Weights of a small transformer language model.
Size: MLP 1536 ReLU, vocabulary 1024, 12.2M parameters.
Architecture: LayerNorm before each block, learned positions, biases, tied embeddings.
Each number is 500 + 40 x the weight over the matrix's rms, rounded and kept within 0 to 999. Layers, rows and columns count from 0. Numbers have three digits each.

# down: layer 13 MLP down (transposed), 1536x192, rms 0.0463, rows 635-694, columns 144-191
# up: layer 13 MLP up, 1536x192, rms 0.12, rows 636-695, columns 144-191
down635:482543477529453503395489552489479414441495503530487519524481533550446503490494479542477544484573475474506459497466509454549471559519463524457518
up636:504557573503460508491514576551491533463503472561613482476472510477512480467457528497520566509504486524499501458484513424500527568532631512503476
down636:555455516503561472443455454451515545495512564505500513529457531530441499449474497512443528503545443497483519474544442569517591479534488488519497
up637:487562520476483545507440543540475568453541594513601489538431472508549453433596515566534552506449550541499539502471504497516528530510494469527485
down637:490497489517435437557514444494455528425571417487556534443530566479496455584504477412481507500459468425434529546475518445518461448492521539486502
up638:490545498502477521528538562515495481499488488539453490466557512451468487439532454499526491466467483480462416459442438508518507510467539486473493
down638:527527530465472484494484499536534542459507474504443467523502499511515579539507575447460536506505516484592564497519556551506514483513574487484457
up639:547479444441492546489461527468477462488498466465490493500511549487524502537531516519516480525531483523463462522561401535507501518508466501504457
down639:494456454522529575490515485628527506494489511473542506511467517418558538462509495532508480501454450575550454508517447495476432529516485544550569
up640:497505502482515592501539508492513449539470456479448512462496475486497459441508509525610488480577511442547539501568429481473529448542503528525441
down640:536501433501544512486502521516543572471500520505429498546514444489547478550563548494511448476441468472496555474446478471502419484478536666540551
up641:478473536481570469447540504491513498452468613464526494464534509506474461470544491517459494445480484478509515516476500466521504529506517577528456
down641:517499521488458439494476459537429542446527559525504479464480521545503539542567469487528431451500499453543567474538521514467454492501417482538483
up642:476454426488502460443451490514487470503446555469509470465488488501488476532489453414439434469561436557510474500436479485491478531551532466478477
down642:488510553499526495466530478455584522514476447526466474561544487493606502440537467547537457525483509465539490458534498507521485504445513494479524
up643:501494518430463502533501484543475531565499553601392489471477518497552513497539543481533422472567508528528478434563540418513518559473586489484536
down643:459554608500556479498430588456520488457438603502514493522552465510489422502516466504485595454482510468506425408538568494565479576542418560569540
up644:492517476513509577448481418538510511464529500418465541524485476522496485501442477443493510517548451542493498474489493499548480537402529546496530
down644:545519458465487440494479518515511457492569496405494563463481530480525482509551567477548471592478511511532464495477502532509446484550467489512438
up645:495511586491567480515520427503509571481442573482482523483571491441485519469473481460552529551526493483472469576495511514509431431501417543493536
down645:509433568458519495460500507498514473535531466445493452481504541464460501483459498522492477510504487518562547462507502578537501548423488545489569
up646:552498497492539502505485455592408518440508549500497482490420525552512498551483514438469442534566476558552535552438547480480486562516525529494427
down646:515571421521500493515523536418544460513505494482431427536475506523551520507487530512561493553510462509437514526486539494450496503447515446453479
up647:500474449487529554518477479578569441419472518537505470567455460473476519526444519502537504513556534422441515511461473484471479538500529418510568
down647:508509444509445524468477434539489556510523491492521572462471475529481515457558517418557498449561484525564466502527495530526495461581486483464470
up648:423505526546469497385435468488489516502411496510641527467556500498477498473522476473446504520577486578490529410606495545456463420452524481519488
down648:578445484515446483495549550521488556470463470427500485509523452448497491485552475504504506473473456555571475502484558575483517502527531402487511
up649:500469526479592544424549544543537454566480515521476518444605441497518561532530481462480534482424438471557503471522490481484493544536531442428504
down649:485542516446512469577512478463441500480507489580445564491506524489569411526521508506538480559549492542521477501488530478569511465459445553473492
up650:498527492494464476464543507517476595534536449418536445535517555508493495441519507441445478499499508518517456427556539505454475506494518443469457
down650:592481457538492530487474497573532457526520546482495551487533445516546429431516472485503490471476487520501502483487511510513467518493485520510510
up651:442507475495610507515516481468431490504455475525432502471527443495571559608519459500444559519516531481496450504517540437462513466569530550521482
down651:487466531505468491534477586540525550511497599483545415512527532479533477534555540519541425483537516530512509480480514501550520578457406476465527
up652:524568521491457496500471542524499443496538580450440472555439526562515515497498437526515444500466496558488563487505498539488491471568568458522423
down652:477492529493525482464520555503476478468477491469543527523477531544524461505496526526548505503527488556491560556476509463497510518404493492516541
up653:559469571424500467556542454445486495477462551533451525501475466504503471456567525455485529506483511543432480508535523471510506485596568493523528
down653:455458511538386412479447519492505472491527443451518466502539495442542446516458523432600467460462476583486536498471565558473494517518558610560497
up654:550465471457500521510521499490503544430451441489514564509466562465486477526469477457468499477517462473482448461519534532465499566520517482537523
down654:549545502582492521455479530514552535476493484487546527442447506483553502455490516510502510492503494451541422494460516490450505464507486498438508
up655:496491455544523436496511443501457537499549488476564547461555528512519439492546471479523449526451492509431560593444449454474467490454511436434473
down655:514470511512476485487448526503484563488511471447529467520520493473463467519551442488546495528500486560537525547544534492505491449538476536558559
up656:496568466493516542526561478464501488502517530495506411528449574487542371528422543482550473490543469524419476491486524450502513453544530530540481
down656:579496471485450496465465527498488530499481474548486548526475449559498586483495506483459543566514490492608549403456488514462539526473557500491501
up657:514476478550444499456445505537451508517536507467453453469465520501540467472446419542500472509568543487510496499473473472531494498586510511424495
down657:553408491439469475488509499529560445452591520540464574382445493507491498583415596642467434491556481610508537503497471471519442459476575449459492
up658:538556482510551535489398488431416525502421445529485493558465457516517446586561510447506472484476457481504520553500478468450561514486445527480524
down658:386495399491505497484534501528641490527407489443543452508474476578575466504552521500381512487489478456449487497470506518479515526518489477553529
up659:511407445460488594495542424550512580491491479449541465513459536467506529539499526525449469543490548534481461399559556496470499542499493473531581
down659:527459452440482494517513575396588541485491570508453529467534453480582481454512460522531523520481447417473525414529508511442430527465476558485446
up660:531483474500496517508419513558587470524513484523491507501518567521531447488474486503420532440431565541486499537502507530556447505567530513419530
down660:496518530483587429512541509442553500490486492470444511535594514528526538481490474498486549480519526483491449528510482519449522511510487475475512
up661:529541458516550538524595539525481515536509478479487507524525411497554513537530452527460496401463484503469501490490499557499467494563570524465520
down661:484485498503498495437526466464488491532482485475513492509506486472454548521506492467488451542529461592572487513478570476509552481417543499477485
up662:479464509505608511544508397510482514457441483452526509492489532482460467487496490511508528485524529481512432561526428501499444446520532528510452
down662:496489456498455481559484591509592568473516501474500455453563532525503497520493511471557525536509494543493547458539498521554546499431556577495466
up663:449498467541510487572441550519483517537449500546470438497500529510496535493528553466455487434453538461503496494427455452502560486488449423495588
down663:487575418473509500494497493478528548510522551497515549516467432519552504475535503499536487524478472546496533552488430512498523476505495494572470
up664:514541480414608478432556440584491511495508527445520444493506539436482439583542560512509516504499508464505479450510492584499489524576517491549524
down664:523441579547454475482480497503488557460567393465477508541522491507488476480503469517484498529506451478480456437406569443548537440543506570445452
up665:482478509451527555548509473447432498504576543493439483534490521548481524508546450517516484498506480496459516530505451480491443538543544443481557
down665:485466519549555453535491536436501480586525528479533523451494451501552493514513459557494505533458544479460465520494485520437544447550538451480544
up666:489443558493524474539506469467476503461421470585522509498529519465548527499483487499489556516443619570455476535458465501493468551581482514513453
down666:530533471495479523546519522512443460476475480502514531489470445523542529489462474467437468453559487566567518488500495537567523447518563498529524
up667:475531484540510525466505528517496502476512457502432458538522504469500466500511537505435502470426576512395404450397434556464529549468525431486495
down667:504499493514457539426483517509511499529553535594461543409544477503513508476452469513462444466516512490526517462469554526514487562464466494502516
up668:460504417505570499506485432529537470550553498452526497465491471519549536578447456506543468474511548451547523474449523422482511501578506458504500
down668:535557428476470490497559476523484557464520509519448428449534538596556470476461527567512502501496494501503543551488527481473447513478468519519485
up669:511554484500506590441476372460499505499470431557357483490521444519505480473439440517484472481545455462427543523578445516565469547504516511514528
down669:512582515418471482527438460474567473527518498488437490431464468469572532510414440566448453502586513498386527522446540483544478423447488509495539
up670:516511466519484482549522406577500511480489496505474531458544545465467570601522517544530488612543517498435468494463517509461476512560494439404541
down670:554547485533509540514397555426510503525502451539495517564511462521517473478581478524477460519425483440442546515534476584478501518431548542460584
up671:426559496456534504558512494523481570489531500487552491567544443427482494477535549494552528490493469520529474485493437502473564473474533470566532
down671:574467443514460516462507481534542528517479536486534487557509526552468493598527499524500481510520439500481455513504440462499531455480486464491475
up672:516479449490556520408414487513512535496452569536554416547480574443538480493526554511533455555477490485572456529536448454510479496512435471581563
down672:571561474573573516424505421473506523458519415433426513484532465520514443511455552484500499504461543444490489490543559555480468500525515441481459
up673:544529444512553523516475532503493574439526478502386453485513456563408451502552474499533469522512513434503460466456479522399497469421547511401495
down673:517499509552504485514556467512428441595467497451435526499486469526520514517428525474480531468526564582535523525480527503512482477479495562448469
up674:516493447523509506565496556466443427516486475465457524481456461487499467543498438589543443399568540445532608435493428490486407559497491476544477
down674:471512562486458446527471511467514559453452511548545501586496432441512494577522529396446505488482542503511463495512599502503507479536461456511426
up675:517460437393471470536491455533442526520503429565533508558444506524527480526504558514473488482464497540555598418488557494483490494480452429485530
down675:482592530473535514489456485540483469452581534583488478460466545489536539486455473555582539517498492488469497491478480489512493556531593478510553
up676:470401462423561497462488440433428579523490537533487503537520469526476446525602495507501488580497490483436511524458539555488547508555509483544507
down676:512518464507477488521460542492499567534482500543556529525489567493557483494385465475518503409553511532525537540513466360411534472533445436472414
up677:507500472475542466557421523524513453476528519563497526546454553531488576537539508530503463516477490465465494433450542532439544429471438473532428
down677:487557499480564532525479468494558519512516413461478470465528553506482485472446547491479496482539459523536543513493540435512537523470607488542520
up678:525557516444484508454554477482615490470515478469475465522540483505484485525431568488475513471484473423424455515539523393509567536528530495503432
down678:473534523475495502463476454531596469486465442484547496503508420519463527459522462470430478530560554575554495435463484470501484494444536446530452
up679:530517560565485515532503427473597532504454511545483520593507445485392466538512498529534413520548496499510542534521494490556516524459488409444513
down679:537445408466472482484549502538507539491471452499456507551578445497505429439549443503451553513579565460449548568536519428515460517465468574499446
up680:516461529499518508428450489471505534521468527503520453611517461503501548432537509434501437510516421524464538506525489497465460622531485450541421
down680:517445404437511536546553530487503491500453498530451512495478502531398501497500431496571559470481481520549553462513437535523610450494520572522507
up681:466527474488618598456522495511510455511498485501510439534465518467511515521492504462505443480476455499515478501542467470517439529486470429536499
down681:455479451497475492467461513581505472511466469456544538508422525500484436502512466430489477526545487525471592522461448444496511520469584543539435
up682:511532478492461507484479524542546537523403523465429466461443476469558495510535497531509492464598505492526535459465431489494532557489572441484510
down682:539449468478529438492463501466472456539508505589592528531503472532525542545558422444507422423492469479434496542523484495482535428460477456453459
up683:515481564553523434468526419589467483451462443441476484535539525586473510497479533492516466495519429539491584516470493520506448512494505501574439
down683:451492437482562531446547541446399513488472469544513558501475572513547580522554518447529580483473525481496461510465553512515525446556548614467468
up684:480551499515540507538437490481549545469494463506540472510514532468467472477487457553475485536543506448485511524486562449526469502517457526467521
down684:512534476489479465547509467510479445600512546488503518494573528462518522474539484451399474581454490559461567549474497507501465579507538511474476
up685:466437513516554544451494484487431524471461526514540457517487535571461490536528493482477445531486499503480509421534501545469457541510458470488519
down685:526525574512488466503495460491488514511524532515503573504613503466520422426476520483535518469499520456538487562494517508457517513511512526468485
up686:531527488544495546523505528556479523508487513415519408498508508494455456484439507473476540481569523562535567546479495566480487484507489498461525
down686:482559552479494508482468475457480503500478476580516584470515507491533529478463524510523488480518458434515387409490417493472502448460508489447596
up687:479503488454447471470457473600487448453524526486423560462510481595473518471512491551505534521476460548516539504566560483568467524440470431461504
down687:433532490481512512466535514474568537454520561505441507495494529518460615518551494519437502471567537470509478533459482431599469476542561461528491
up688:448533449528472521514427469563490470449548444502512491564496524438494501465546474448425477565453567466507528519500438508487572514529417505548507
down688:488492530502548442447533557450485520583482500533464478468504496488530537500594486520537556439437510545530492528583490534467468544519439475433401
up689:529503543556498499548516441488496505458447545497452437532457555517492520461503507596516521540483542498530551480536495430459509467526515477490513
down689:471513526532516512566494529455498522509542487477574507534525508513473472565524494452454444438553554498452532500500512533504535549455448512495489
up690:541508491465456492504521475520515492530509485445514464420558561439450455560477478548466480496523440591516538467506464514489514488507478486555503
down690:526496581529450512545553534531490539513482511564469515562438511565518434494519449557454516517515481503540490525466524474493443491529461541472508
up691:483469441563477552508493467522527468493501556469572528524536529466471479569577546521563514496463523527480480540464479495446534494460562557461534
down691:461443543483502562497475441537501575503492508430531487421443532483451530545534538472548509532532441496541489394498510451550467551455407485464510
up692:525422498502498533506485538539355549554511493459544504590507509485446482470590471530526533412529541554550462520451569454522476574485619537513453
down692:508558517559497513448528506438541487475463518512538556547404556532496560458502535507476474460530590547521527505558440499493475496444472405457460
up693:541445485531538541472547523474519483473529504448482428524504482470515498494550488501483460591479495447576480458545453557545471412452391519499463
down693:487486592515536494517515523485551492471488485507492558507509458512569504528470506506452541421457497551505571520495501482495488499498530525478520
up694:519505485523492521459530522451482506489501463528508393478522512502486417477550472487531523553509417511483571413514451475429484480493479450519401
down694:455479443565525529525476509541524475569438551544554522523479478509597433531454529537465484491488445494487500506487538533469438494533457493401557
up695:523449505493516532478525489441440453475524489488511455510482475479504421397467419524495498542481443468450451498554470462515461498510591501432497